From a checkpoint of a small transformer trained on Wikipedia: untied embeddings, 8405 steps.
Each number is 500 + 50 x the weight over its row's rms, rounded and kept within 0 to 999. Layers, rows and columns count from 0. Numbers have three digits each. The size before them is the row's rms in percent of the matrix's.

# gate: layer 4 MLP gate, 320x128, rms 0.0795, rows 123-157, columns 0-127
# up: layer 4 MLP up, 320x128, rms 0.074, rows 123-157, columns 0-127
# down: layer 4 MLP down (transposed), 320x128, rms 0.0741, rows 123-157, columns 0-127
gate123 094:521435413510426541530473478474549534578449552533411455491513503475417408410519591508534438529490486538517465621583435446555517463511536509495521507531447596513452502574578469541470486547564503492639557405493571533510524493521519499522464537471539494530432514433461501513474446481614477520438534543515496529564461562454543585549487500608615464520535510475466507488433511431500465398480
up123 096:467506430529475521481496457565493536683583428482487544484554580446529438431455503504480501453586591579487465536449499526460562432477509455468578450514546561500457550474540535549498498527447409486515445502490450482501521512508459569446588485419395465541536548504522502400507510567493460461439452515481523632504483523574443507489393417450512482560509433465556506505451509546496395510481
down123 093:519501479486421498533414542492505543430525515578588480416437468510492458541543560556480411548468465503383429528571429440410491476461521520545581487492542549472420364514461436495496472491484522509577490440454521479536424584552570488504458534530479552479434515508505442589474569457432422607418596484454569512570488448455515540484428493510529500445498500417512604492503516522540525474492
gate124 099:448516451497395499469488508571518484494447477589541487518424377512485619438537566573415570461479549548501525446584481461490535521496465386507477517568470497547461441543513505512484474428549571523465543507474389484534463642475418499539435589477544521463574479403511517490485483545521519524497616485469527523467460565520505510573477494482498641539471447468477507521489429530495523413537
up124 089:555514537505546460466525515477460471462512583479387483506494471482534472500507515524497443435510442505509492485395538416425504461416545582551533383529429536492564501469552531579538484614458448549526406469497500418496567384437541522523528440521500523505486424539464554502489536540580474489533461465543496546464643561480559382426556483478458536530431583446470503515526589551523440528503
down124 097:533495538542550473519410523463463502518457521374442464446474445566457530304489556521447470532553473522536510554509482438470511411417493571601517444516470468424501418566534467442523604440506548484491534476493507467432508464507592465454499443531558460511492476512424439545512509545576513536459572491503500552477585648555594484473487514486501511530538528476472519467502553444571569478532
gate125 103:522482528545428522508492564427553507466447453444495459460506428474601528398468491473501386443502527462469488505381463486492548469459424480581489518474523580519524490605486465562482447536534571609457521482504485441467623440550489615551531546553514546468520437476491464463461535515571571442619521473552475497454477508492518471446458516510493499447416513463531499560529459497437383396446
up125 102:489483478401544535494429494582519473454393498432493463493534451559498536491474483609464453490433438448423565549536503571524523439436533490532446621479481435447482454471417503471544462384564440583475547525491565443513548500547558491518556524586452439439478482451547556553513547512518605476519481552563585491500413567491495518504461515382468439565579504559463550529528488468530536447486
down125 100:497535569507461558450507458452560525416455480493451596575545504387531516478509561512477425460408545562464600453415481510513463513515597443559464499491459528396556439515476448558512491414479567442529525455588476349529430399494493535488506461474550555501494456535430569517505573511565492502532573456536459483473415480485516562416502496516496405473499526438513452511404481514555460503503
gate126 108:483520499527479466422520477533598622487430391473532548575482432446495512453557562404544464496481498501484511502510454377519555636449462486527510530470455569546514405507585497557553557510530550480551476471444500505464476458469389429463489477495520510509429528382455500480468570546491521494482400529443555450410606525564441506474484530469561520494532449516509568569482457435439490456477
up126 092:509475525481472603410537421557502439362505528521411519463496473491570493420557543467525527453548561521422587471522488477483558425471536537536611533460583484392526483460493369431560551581438541562524580518554481424544506480507463459410405472480487502618495533523440533510470511440578527513530512432491448553588488451467476484451525511534546492544450496503496486529483468536539556482505
down126 094:480503450440540513410461481495475582475522504542677507449472475436447452580470558425597497512525567525475513495482473561517403619456445568553498536485491588552527478421523553470524489519408511403462440447489468449496499413462448498565552456580542496545482523521410415529527430498461490452450477556560521478477463501432531503505521527494521491391492527514487533489503539478571424384468
gate127 097:468454521437475471495615577588547521455444423473470522501475467467417535444514441417450444479493546437472464442470473505400489535545527476528469493441501586527533480578483486496487477538451515517517435489584518461484459454514438448409387464456415470481572493493500456464482474526481616537445545462403499469504425480512400461618520540498479485329437457473496546495490557424506478510466
up127 101:559514584447396479592504446518455448565532505516435528580503448439442502457528506517504504547524448492522469572442375526547525440441569515514418449610541548516490485467393490476423422512441526501543570444590539400465509540509511493543449535506522518485533554394606506491482432545544501497513484476564576522525509427446457589442526499498589455520473500553512454435478402521467571501475
down127 101:496443548523470407448520519503537540580465480544538576593525470541491489542432450486532515493558519515463514423505469439390479465494452413467448527468443562514592543419472455485472437490488491411582466535468608549438453516517508505496446544521468441421490420453440563487559545478420472503624413524422492491447618472440440496483600554439485451543533543555423483541528483465486441476479
gate128 091:550430546604508510554549543502472544501507370439509453428512518509510479434599499503486516437636539532451496455487500481557456442526548455528480581568505393594583445576452476523562435524462520494586507426465500517512442485454424606473515515478523457487571379526579511505443472517458551474493540464515514486458496586553509632509549486518498446516509557480518477503544545531542588441530
up128 096:530504528541432569412429546434392398461492508536435513544505504565514482542475516563440556418459404490533546455445524471394505488445478493532512462439535434565518487546595521483473585423467555411515428551430545504514514453501476564506452487469459522488604466509407471498455508506462609494437538524528434437457652515441473398541506502470497505452516532476495469538521544470523502587461
down128 094:549596502490525475469507574580545483466462479462484513497428485579535465522507521462601519546460495550448467408526491498462476437572635541539533449540488486522479528409460450517493398507571571444489570470533510505484497550532473562466499427510526509465602444556432559572602592555536523381486591432477533521446501488483513549496529442486484533525488460486558442468455484457372476391451
gate129 108:498519527598507489546413536443490504435558510519464525431518524499500467427508504473495477412456559436417455517435472476521581552499554453572468476431498613438560512478610488513519569510552389543420495430524525393456479529520511459530529623490475482528496527546564568534494589491522459481406637436562508521402501600429509473511539538433536438514508491501442500480531469466539489534455
up129 099:422496612542425526582573438592575458411406500504452533534475543600574510507507485495481517496463500508462521488387517466539470464498587546446501509502566541474505488601462518559517444505476567492497441566443464488506472616475478497458456540604530530463556441570530516542507548505574474538459567517447487495495441500481367543428429472481501569543569529509529478553415492478539441394484
down129 102:617501476471482496527476618591534580493556497435548631525442411514477530519512519533504537483516533473500533457519438407462529535456529446572528536537547457502477400539450503574476490454572406545535489556511536588504450513429586485528554498522505494466488530514565562530557479464468570448619490466519633473520517467485405484447443557579552493532492501537461488490450536420453511507611
gate130 099:505539495493441486566533497461440510513522520519490546492430499587498533483471570417464472483568476454469604519488545526378448495488485493485557515488609514604483502618466446526519458569486563531486615499543459523463459481440511570579541466528493533476545420551532531447506450567594493526476552575503509576464578398501383558470511529511511528441485622533464385491531430504454533453541
up130 102:471533489456559449511543543513444625477446466483460526457383447524507550496523537402466576526494516580503536480489579590457428478400484613417558412513535474519510548507511544561489494522520462490515548509538501468442468526441492491523473510378504510529528396517480498433478494577441534479421487460457547496473512483435487527574561565469572619470552521456471411572514471548545429608460
down130 100:538486451464554412538388451513438589453505488447485435498464453465554457720541484439538443490477494524464562454490461516492505526509495497505472527481491473550545549578487496487538546558549541481440568489525504569530563504535468494492492523506539556513494479615521526484667551470513504490504503487507502547577444336481433543456508522525522475452611565557486490518463548497528529477411
gate131 113:400539475591491474552559545441504532488526478570554525510493487531500495455564439448410484482582583652440417491504445475561459502504561486501565440549485528481504369512530478477596524482576515577504615459453483413526511524419428508508589576516498523569498477427496500487433554532501436594547513520457408487466543497486581494513520465485472480600481526496540410496530542449508466481545
up131 102:507482496491486524466630507536518575445403513522475543473517461511482492450545477570441546593535506485533530472524485499394507615499601487459541493595556521499429485481497525475492492502463509571517494595512509520431464506465359435580533441501555557518486474410480444546466433511493498507475476489524560493448457479475576481500503507413460406541386529572455607529558493486392466550388
down131 103:466499486490471445515421498473471513488498556433417509559469517559614520434558522574464541507544470466568486467483555502438463588549452500577491461551430551539530494448446474479495426479479481557550470486438556575448489581535553614518440472474455562473534522533544429459654509521495497447495648529517420493523529443469522577467472556535547420434519421585499526480577531460581521530484
gate132 101:512502485682475515511554556402493460582483498495457522488538372504468452434472415390542437541403510493438526556577400501387495464509553507434523528476454459437520509531496490432507527477576520481558451541464571418528535486491575472486456492513552512548467487505545455452457499516530505457510498471515475552556586527521416500491609550506490565483416465405443513520567433468509444474472
up132 097:469557543497559458539538557555479547428432503503562531490508564410528423491547541462603578472497486486536497550577506527460501558509553516486526515441472463537485532552559524423554588590487487506438512487414565515490422610540508539601443496470494549441521480387434559453444417519320546583553478504514505510552456572511510497547428483592434503545537483526538505495511504537557466475507
down132 097:474525411573501497532489506512544587534526442495551480592588549490506580553474545524594502526496441553512517447508573474405451462507513541562449560495564426566476423423517502464511528464385449472593535433511517597490518525536482510463487496559506573478532525527503501469434531576463500462425447523403441521465377601474572507599594511477506473425497495507458475424519534513491604472533
gate133 110:374547535593471543413525529541439457562492555475536398470418505487505492456476526522561454495545457515547511451510519353460505485542561493498499502515441503467473453434433462472519545573570486525497558526462517383498525513535497429459424437483588526550520510495565485482473460550527477464556407445535502564532561515476600388593543480459483592582540469566544441567563444491488533549507
up133 107:518522509404489512476492480459459592527492483487454530533441422508440459467578591442423472420458506467552476606428506518503466522525496546448562405457533483470568461481455573443524486554448466434594467408540537473488482521473458569541514468447488466469386496605575466502488483549633493534512494516402494474548451577533569517479491515553477488448602453432470606494564484483447513450557
down133 103:545511398513381452501530534530487560432472498568525574498445481418519518475601505486564462504518545575497546450406479554471475499535637521516543446607511538397472505557477514490494581462457470498507585483521574547446493536482515400499515522431456493423471571538534503488514477539491478533459517475574511494437489663488514592436579510485496469426546558490545484471444499497532436432418
gate134 103:462502492418553534494460430488619506486510537455482428572454483430559517458573459510488476531463565522384534510541542498497490505469429508436451440481409528480425528553434453530518501589615531582603475483481532413551463446456528474485408491567476525492632590461444502470503627525496530465539590482520446546426495510485450473565481460532466521550480468459512565523460483411541532505444
up134 104:517421480532543532449480490482477484471558522498501381435613506506496525521472453442591483423523518531457491536418525520498495481524467482501517477567444448429490503500526472551463554482546480548444520462552496442466577543490490424580460589570535594422485564371391502626461555582485484494442459598518463440556440550490523501503510603475552521609531546435477509455564465564535540514512
down134 103:427524449467475414453466443408479439467490533484572548504529366443499392539510411470566441479529580556437509487533529504491504454525487528520530486518578522493550549466465500452539565505495458478560541523448458502494521425507498482449550396570552512408419600422490531490470570485413462483455497510588474593518487482564525520524581606554566559465466560524411458550490505524411549497549
gate135 098:561465452450525427477605584495429465560442471444439508451518555519523526476543429514494499478504504556492508467477440412528513444419441541572438470396480508479418521498489493478475513562589701489547525513449465493495522482554494491522504544536487561657491507550555556463432427510505547524547566517469583526490479521479530525524485455444430467483514610595492419468464474499484435487549
up135 094:520486488531444481536458535518485495571430439531492548535480565431511408486506590550486484473379506416471462485453405545447406518487471505458516459418489503528519521442505400540491508448496515505476600607485479385517500438545435557474418466453454586534467482508549608437500462457459483376505542599424458479498519457471445533507440478426469451449486568507552474506557527496498444507610
down135 092:496472510497565522505500494437506508419462581574577560476520497527534423568473574483571568478560483537498580498445496540523537498593418533580486382543482499595482558504534492570549444572494439447472396429494442460422521457551479481493497490457485485486589497413475481508546608406536472413505472477490492461427474496434480543529449499515477563567469460393544544455492540424468503613554
gate136 092:454504336484398456386539507519470575480480510507428551526543461437427538471508537592508455513520496540433490467449492452467545509427490522557522490459406455528431571448541467503416498493445546512572466470484471466542544483466496515511534397556512376519540408488422522484480487503516552543469502529466593468475576514411598484518505471532463552576500480502483473544546449394502567472392
up136 085:504508401465429493480501421457443439506497512435535532542620529365442487541506475510531503581515542526504512543479505510501514540462506582543596496475430359522469591502483462503392474451475519408541463563578550529473455417541511527501452471541545431527534472539399553587530512458417475512462406571495532447479525461510563545451515492525390464499452513476543466463509478449412513519417
down136 090:584530557398509494568471551477587517564586557435517544416503467504504449520516506511582471518549515481497410544521479564519373390435546563510537533530517466457512554438503515507534482466537501434443520496577581468538480507457498482522456462505471559361468511501541473537560456498478413645472439493504498608501471437561486536488560524467496526484527495472507428424369531543456518576486
gate137 098:578549461493470529516385533644454457504447527525506370535488491568503584555503556385462481433491379486475483439547521505481475428468429526479439517407489524575577556592485541534531486516595470499485469515465510412613494475460529463442456557458460555514514515522547434522442436538539490558477434400486486508534517481544541429476550495501439504445459534524489514439501482465493567495409
up137 105:505590448436435439495525460524572497522546497492520461510501457461437413429492546539491533521576503506522506509532430480411448541498575512547522492519430565466562584521515518467443461507498472467467441406432476492481461516493434482505539462434504362507559521466473517472521530539562509487480483602492464435580522533515536524533438511514547497446545402639617526414467610420447452568605
down137 103:506524554551526517485538526468428499582509416430584513544478540475595450495476532540623501435528593511557561545523550504506456475531506475474491539559545476366487533526546502493480445513407459494502504507498472407548425479596502591411417465582498455512510444439536487514367526430500604497544522463547484485507542624526536569535581493511556434493432476510533476436547472495506429539484
gate138 102:521554512474555513494466507452499548472558507566513482529481449507530560501452489598394462532485445512543420480531570506551580474481501458552419447488444453402594424527544506392457496571500515557526540566452454430489454483493478515442503513433469386459478504503528439462535480510493527572524406407540464580441449541556492376562512571481435520552457543475467496544465442434602444429432
up138 098:585503525461637491475528465445437466454591382431496530497421439524504499490651483455483418579508542561490549588488437566470507542567569461536473516539486484519491488484497529511514490567493555484483498529536524590402483466548536507563506511597533504483518531543567451578450405530553520565430432466500565504569509521477545560406546556496449525421465533528462551442560542475477569500463
down138 098:467433489452569447441496488407517504450489445476594544494523405521495416463561509474547504523464537443477534484494463559544505590517557559624490488478452473568475581548596471466512486542533496446494491512473366552510465502491567481516499460625520563597526611447523434525465493589478487431513615466538558512539470573426487514439497475552558456547532439484541524506492559545423504439443
gate139 094:556551445440518522451379577456587535483535607525521477536465493499497527437559510482476456527548431509478502628521438371539570510473427480518565449565508400439531453553482476451564512465414408482499435453477486542544505495460475493522456500491573454480533546566378525534456528522564467632450463539458568486494498519500459530513486507534472463575540507509555546494491434473381531448547
up139 099:409503528488468492408540490468461619508481492554522541418447517492496524505494502512472492503558598425531577495482411406478520485503420562401579499534452588501505539501541554484449490503511501512566488493522397443481488572550450502469546363534472558509591441408487520466608508533572546471449470514578606418541475444497509453464503422478498490563607519560526470529427475510467449473501
down139 100:598512416529483512551533471550492454448473532547418458536519465552464467458500485500509457459444427468492432651517520548466492588476518478568520582523514462540458560464497425490538424486566490468465540446402387559437449509479552488471504460534499476477518503505475440485363491528534512541425598579474464560463471522529490447603469467413504517572480543587447480522522603448514501593560
gate140 096:479493447598557474442501534439537568509413585488467587433487493467500464413552480499454473474622509528494519429553584463478505614466465546489459387475424487484484496540533501506473475482575533480538523473574518443567452387544437559459501436520546475541531482549564445449501401498618570511539517531512472562499528515423510538525459411496429454416441487499464529485438437493572554515435
up140 102:423502464552493561518502477490429488594553440580551453493408547464487429509490389504472530496491556531520510549482423553500488609614402550507470419511532483466486539519536462464532443547436527444515489475515595533485483523545560526516430526492441581505366477495456438414537444502521522460525614555475435486526438532543575406511520474505519488411519460434578496483407506488509578559523
down140 104:596432573522435552507484561494496519504510464474548437632523595472554470609472433456566580414485536545477532588482496555477560499541538474523427574484481548532428485523522575520578478549495509487589536494508437497497458529556600580457446419509478537460573474514483481506498441528490432516531459441520574577479419574553590554489500513538456519563569580463426532534579455523461464503483
gate141 113:501515389456432436506454533523448519491558580501518448528481445465500438466533556523415488445444465438511467435484545445449593542461590496451466509514519457469433447550563536432533573521502630523499450550504467526530395601485442382486487490492485523565492448516508524515431471565520525511435548508409621487557494594452438574480484490513352464531565487503472455523489537464516488453486
up141 105:540479483525432468484494559519481541461455409569469584516485603542523592510485505497415545399540567475572504486493502498556570542577519555509457554431494508528570436538442541460402441505496532479399510463544444553485516478518501402482449461533564464436404515539519442519559612521448389518514490433568445457541549494537394498502544493500478433501513610478536532500497431441520606499479
down141 107:491424484459488520569558507534428586531509427470446505646515585494521535445489490551466470538474534509571588449573510444450519559527479440512490507470510521414448523472421451502549550483495390550489525494452438487505468466519457544465561566497546621497514534505501538457363375556546557460431397521546484429503595467483520535533449486537494453605466488506552488613499505533515479489504
gate142 103:486493415453475455412489546516473523475471580495455441474535410453569571464471473547437469440502548512484563506471465507491511540475487434555524467487451437539467500461459395500458489559476468607537473487477492487628541469500493469419546532524558543455560530533575520487475522432579445487527598530612520466532500484355497427513453502548518432457461456445484551519398566399508524549376
up142 101:511395467483502439476547438469537525478472531520477597541471465422522521517497490511565523524486385432435442524521523585511451542599527457499484514609536510533491552578541463541408478436539449545502419503567498487566546587436484510525486514509474395539515463506534462491522556546523505504529581525450464539403478430514490398535527564474574401369500510525575401505547384466530485500510
down142 100:555426406485470556543476491464514509502460537570454440407508408536527433516640475445426422439555454524456557485506551501506505503549488461512523513535526424512527524467515440619569537525602446491522521519432546480492432499504529593462456531471490467561527496513438506501493542505432503464590596512404445552602603470463477468488397475460513500541469449533487447505619501488576542554542
gate143 104:478532521502437530445466499548433529469541438512528571508342541525510634475432477491470505467494527510541496489505520544502556440514462533501470472515466631486521445461599499512547573468430447558470581517437503391480522488429516463457542478581410473449493621476473503457515479528507516516449577480603483483477431494549504371530519495479526573413525556574481519467444505596569433511525
up143 104:462482517450531549484474545499443488476535418533475551553421430523491410457469536491426544503522405543467543583413464509418506532534624413423503543499471551537491537510389469537586529452542497519464497488527481594617459544473473518540472435497523537515462508510451486432553497413551434456553533481474607491555489506504541601520472505428458632495533527532477450421532534563541593464529
down143 104:508460467523501469506469616546458569427498507491470487559502389474550463476568531458546462526596443466505515493471546566570501451467461532571489449589518474496543519531563573525400486511537523377478485474521490519489500469394452422576501490418471585541595519527416556533576379488484608443526515505523497561469516515538524436484434529507500537574562367454510518452508525420480545530503
gate144 099:500483465458465504499515405424529513533445534483513523567512500489527503571507541452464499499527462494491584563464472362502526445510410462495482536539435488567515419514456488511528479453520466497542463502451411554575496433496478562552547483521472486480524399448497517591459526513518518485531474466602607544438476487443492446602488510470643447526606607577437448522543445414455541433603
up144 100:522514474523525523486500510496578591421373501525508525435531522431509542548537549499573477506545559501578522506537482503480459390462430499411440440469403586603474549433478522488548539418553514511527459467470505529516566492465480583490445519477580481502520478508503599522544583497491409479495493480487481487510391527507524657502535550589496498481480591434472448443540451501628447504544
down144 101:520522544570614515518551512473518447438538542427697484470513480484589477637466507452514572485538461567509502483432496563495502516508536464436495531580510507583480657518521543506520417489534456482501429426522471506460402522519477502434521498522563532532476455616475516477568481513543540475464497495514517494496544407503467539580434511460503547470516492536487383548478509461513508391459
gate145 099:462505516521501399452541547452503500557492494460505490432523445447481504465541451510498463525573492428523605517488523471511568547419567372511552444480553605469541458556467423467530540480437513540486520555508547542595622453486439517511541505503477558623571560513470450450464539516559578530522588431535533481501505565510473496523474540481585466462419465537491487659467534551557494406510
up145 100:486453460608548536460442634605501529546499513554459486548526508462478466528521505482475572497500531405513519410521510595490455584492473436554482548481516526450563560554558452477508420612456473523520505506590514473573451538569562496500480491406550506562558547496601515484507477542513500515542429461541411520520544461472492452489491480506549632569447562442452454568557579492416515483578
down145 101:472471531548499477515580476544484464572516481518499415584490478607511526365464532550419556507523427492537390588546500498567556462543482522465580537485409533480490496447620409526555503578472480469535560479509421606521481419583521483441418517447509516483484492524514501486571520462550510511512495543446422490601572485460492480439542446458507572425532451428443428512585504493507481449497
gate146 096:477483514484473527436467443506564560487493551474522575512473463418423540492459521507437484554595534515599506497398494497568487561494383491571539581538565504542488450448574480572517579453556492569573576452452530476499543470462427534519534534437539519458526508412427435482462491561527457461387506431544503514449546454455412455537477557468552526514423590432501470635465497542460485452487
up146 102:424519519438420423465497592586499517567494503502475427529507484488406517444453485565457513469497527574497529482544469511511496396534469493411486551548398469605445507456539476519528508521488539453477495569530487487483545571489582509444535487516520616589434445471558546471497510471391504504413470549586521483499454492555558439492531394506568507586509515421553435467365565463546481532448
down146 100:467491573515448538505484549488582528594488536558534484405500579421556516502440482483471506451506463516492534475612511558503530534595471496428493464495454498498479536546488526477583527461480419507426523401563547497558435375544436479458550603610442583512510485479412540482461461542483545461493531399469496546511430465342475480553580521463535551438450531531524529484542565494504459549480
gate147 104:514506524551426505497557470440445542565557478567485478511553534426557495492402564524396391494523481558522388549447466502446516485509421539527521501548411570437511443580504477541450518431522516508515558523536507422538610458477550522508481512497453509511526557430480497375478502544559426461410541466547465592550532586458499528476498577557506558422414569498485548530517443412424508516518
up147 101:455468425549485572491550509378483529444596548585456564501432544514480480525500481446435514539392467528526425529491497444484498493550450471450501509526343523549448492535529482518442483566522409443412500557480540536458456491548561466538472452506586409468461500522495571527572480504432496413455512486623512501530472511433552529557513592531442532445504566490566494551427455460515428552565
down147 099:457473560435582490512462474404535456452636368542513527514472482514495416535493494556486545524484563571532481479421513502520518471438522504450505502439433531587464485450467454465429471567437479543471558421543531498519409527528448478483527552517390510427448462429442532480595454498557440461438535473569529493601444510411505527495479518447500437424566511530480504505479424648513497509474
gate148 090:419503478535484569509473543516383407454424431466569579487546434441583623497558558609471541515591403430523429436575496445473558516561552509516441475502528532469482503494545523456542503560421514498533492520510412465547381423492516409562485476587432495559511517554562453459557517515496542477482543482505519513551515555516544412450581501550477478472558531527522488569475489487488483520438
up148 098:450544390508386610467522469536510483578456535520565496507517505526500567521391458612533455558563431454575544543485474471493542507538524485467523463542477536559479437468575569533513449447501525556490494571525460506421503585483481539637449489563539514403454395497582425469519477469489534531509464509530506514443607442486574463584489452518509486544455479601526514480435434491436525509543
down148 095:533492544576520500452474564494505442463407481429675462456526555547542475561538508440523555484364481528366558525458454502574527475560477484395472547433526480474444455513508405505485496381499583438578464472479525521496568428488581538432510499446521457569509522524518586470488498506525499566549420517520569493511455433532555502460519496572525451492517488541512517477467491457415536563541
gate149 100:527567567595450497401483504545572418387437491456494484476424501470543549512552544509477464528480530428452477540489536451451438568465421558503460506480475505428503490487565539486431551535572477510457531536480461483519434520473591425598483448482554453530526461476433417460497501581563500508425455405499629425440506459554480397459508480517489495442430552583522469518553474435415434507492
up149 095:570545466510429516445453494535541586615475472514501425454574536538557421462469476582440490512496456642533464482545564490566488465455604498523588452474483413436438491480467470384484518466489555476494533578501557601611508446546522443438553520516549529459451551415497485466485524526496502554479512561474465544462471563571480422487525489558528452470485453439389569498496546479471547561480
down149 095:507506589478589500533587416540560481490495504544499586463506459519575483421508543515531589520532540467454575522427493512485618533495505457430576496532511545525510467469504449526529499473540486484480554492446418436484539397505542496546408458579580448487541480525543479546549418591475517404466540419508491487496455697491548471500527539561476518472523563478592513412551536518482420497513
gate150 111:504619491526512532494442545489493525507359510431473527488543439445475533435502481594388419515501474562523501454499489400469571535414466500470491478535491528456371519516433607430564498490574473556563488466449500473485502520506502465483424570579472455422544555465455386461494587495568439416571494443462429531483469472442498485481536528473470471589454479466472456495534489526489599501443
up150 107:510463517489603488505445458484486533493524589434448469454530438521581459495589478653534512573445525527488478485533543460420573497407492513488547449472604554540490628446448572608463483554411615425527532504501481547506510536522533468542482473481541504479514482581381492551510504540571460531512546543489561603480442470602538494461505534575571504511541476511490494432473493446485503511457
down150 103:548498416494547547542433508473520444583345610461540650585498503547499509469572430557502555480575530525444474545584505554454457478551555549483573552572512519465541557499505471455491582526483586508469673505510493513522503514485493464476563468517518461500425488547445397479434503497464543530493584516582443580590525552496471464497503514515478465446534502480511461498523476588492512495504
gate151 109:471586386487472523569496576529470441507431488542562492525433498524482493559479468518390505591481534495541496482525565456457503541451468444537406367541465566564534437511480487543462478517461510516520561475518488507467542555549447570455472516552467529435508427466550485428501444530520510480511523514416525536474575467464449607583539458393492438494386557449439498476484485553536595440373
up151 097:486470456545521521517460446545515507533518534489403353444550434445537600432428495467507560532429537502534520548501560494514445612508473587476495492511530513465491558531529491541517543467560467510518484562485529529423371418551543481515550470506487443571549440528481517539461423480617537575454442500575498564512486580486454532456462364525488493524585506489530519496521532540436582468624
down151 101:543467450518405576542513437501405535582456523542354469599540450457468492347437485482489477472445456538517562418519483563529547459543549412473490516479567487411468527539456497460522484502518526492490496491522390522501487496543455415514462565492549460515549427505462498472343502551482594574435534486553453548558502585431541520531512518520438479457478452470460487453503543475546433530479
gate152 094:545548525605526541482590469497573526440511443500455477434555550432604543480452439471495479424461549576488542464482457502388473480516452545488552444507507469440550442631540526487463525450597451449489457507517453476457507453461544439521510478509459511463495458549548518440502482503470509504571524460459408541403491546568542421477417488494540538485542579505479549645483509568621584451479
up152 096:535574507545503537533496421499502494540513480351493481492544534538492537479471473542523540440501486497504553451527525453444517530488454473499461513475459446561593401462567453533500493484537516588486577546481540467461528472523555494519483495602428570527385446514546491430493482478521557484603512464517429514492485466449495457428342437454479562474500484437492418581575400431636504557424
down152 094:552433541523577420503552502561476484480511474462520564514462503450480385556484460467424484445563462609513520529489505487442471524399497543492503471480399469466500416494510525441463459522497554452403552455572512456513535506407421642427501492521464539531464530491435485422483502432489471525466605586505521461477488380456503464438558587550546517595440436470439532472529528559476458554467
gate153 100:440634512482455418520463547500543545464502499560459548547464523512496459471480501533496445387455539456533447472458524444514466554445501425515465458413518546427506441459587431451532494477542564418454477490454476526596479607503502557563507540488549485524506467472495479457478547519492577586510494490409513534413498546434580483495529546544542534501593480598510393483582584399492434541411
up153 097:537499484590535539593471487460565481457527397542485528561527528568388500493508455531537461611530506538539528446522557481534568510492480406406508604511563550476543422429479503442507504609555501406459540547489579470458517468448406519491403615541475567512445561506518471518485515595472541512496510454545503415497495468502474531477487443548488474491500523489500498502514672446419473508513
down153 098:493533445570468559591529456477510446493509431509421411453555609493527493523540508497516494515518489471479527528488570554453524435624515468537466615515567492486470472461503414504491540479482382583439572452525569433483492481396528550374467488562435511525446488567468517476441402508543527476575516564477508425594563521477468494510461550502483530525499517593523535573412413498431544488508
gate154 110:401568395618433492474484573554488475443411516518485445558480475442477543473480466534550533521433504549497521400519586509461556577456462446458420518462443560473542509426586515612464528474585542512442453474520484498506500575508416538462511517418507552587414512475543528491488616528528465553432488474549470452479510476404561529468500458529455601483508544490568411536523499489513511537438
up154 106:507498491525485421553486584535535516508431501427488421464476477399482505502547453460516524488478531491498567500456548468522486485627531394572466456602516567602497403530575454525474490473448442538513449468543462479432505459648443459443538623536515636473536456446485512500485516507510565482486576474496481450561536450529580557466571551408561459497471494563495541493525470500465495431564
down154 104:480392528555528500447493532558535451394468481495476518495476376467483451499556496529452516581489496515452423544478499555477477443391593551541529520566482410437504479559559544512494504480600526464529486556561492495502462478494568463461459602442467517535495440538502393470503480468555486582560502450491479502532441443523532411524535394604500540455581407416461444473464487392516523425491
gate155 118:486463475471512493502542501524431502481589502465559520463414481610461548477485418494432507593555506562429509369572450497445579475447475494504452573567534432430444424459451543562592628501549491500483530440502446518493530460476512456588617484441474499524524483495522426492468554571467522414572522559412460589459496520495474481506473539422440542539445460496432452505506514494588509532530
up155 102:478441565453430544511508451484511554437516483454527457431559522571650533496549546485497473447468440448547536540532474537503521599479456553476486595488562441479448542452565366495450489532469539619507418484448515526444520537579457516523577492405489475447437577480490545420522530468458520513478483491486391491453544481458458512501509516544511507533368441396526527542499575501593452487535
down155 102:485531572526594473490421433451506468503500544486433549435498452463530507587488484494539517445456454536530501588408458482461423580529558470531498559520399466422442426522505564490409566429482496469556474490491569551592503530485548466544451545434451533516552555495575457404478426425542437547570550419523467548598477437565441433472533481510532431497557564540472500452502484552425446512443
gate156 100:473538526544422415476595496506422526523464559544506556500471418558422511417483481515463438431486535609453463452508540400499522466444571480484533496461480436526529436471577480535524480534545510562565484411343480495507470550467462486549574551424569494486530536394502569537448501431479451531545515491453522536579509473448464565543424396507508424453562461476481450529484549528566530475418
up156 092:474569516413471567583339541512464473421499534511486520520478508462548435463423433507494470522478547565528496598536397473565481527432425448550494476528539485446431518513524502456403447437489517469541558387482540516527546531551556544541390534571526477496455400502540503565567490438543466496490475546460463467530437483446504404525414409516471472521474561500512450500510437505440572418511
down156 089:436517491514522500539473533469486550496526507517479522504475548500529513511533383447533523409514485512454492468474467526561420546401574393495534417524542459556499425453544527494458539413457554505434428463390508560540480465541483524576491586494458520415514383431476570553411458496540458515504516481486445547446471445560614491537442386532473448525542524492555534440499444510458520362426
gate157 099:472550478523404476545543424430517599617574412454597545478488520490514582468444570495439517489496495527521445560395495438444613496531445508517445531464463489540477497505480459566551510459500527538509502432455474562575443441477442523492515559531524463547444611445469540463549553494475582513494474540520486520528548546478452510617530467516441452469473619475459387428526451513424439479528
up157 101:597477432438431466543547543464580527577535555487553543482454451448540565540466569529571538531447481417545531448498574506456538561486441478458454504527536491518454565602458441427510482493505570549495475505540444558433493579433443457444388417515459413495474582513463477569493453490561421463569502375548443489543543556436437539531455466541444477419455562511487481530513491513562537532538
down157 104:562496499490471484531542586549489475528517521472570482446547549510505483643497571433476580556449500482527488494384534397514485433459513434492456421526510452524543483444524478395441544535517464457441535512532557490547465527467513491519559479616505465483452440413551589471650482534562572470475402525449465516585445419539441520497493533444521476528507549394461455543485552546495461510569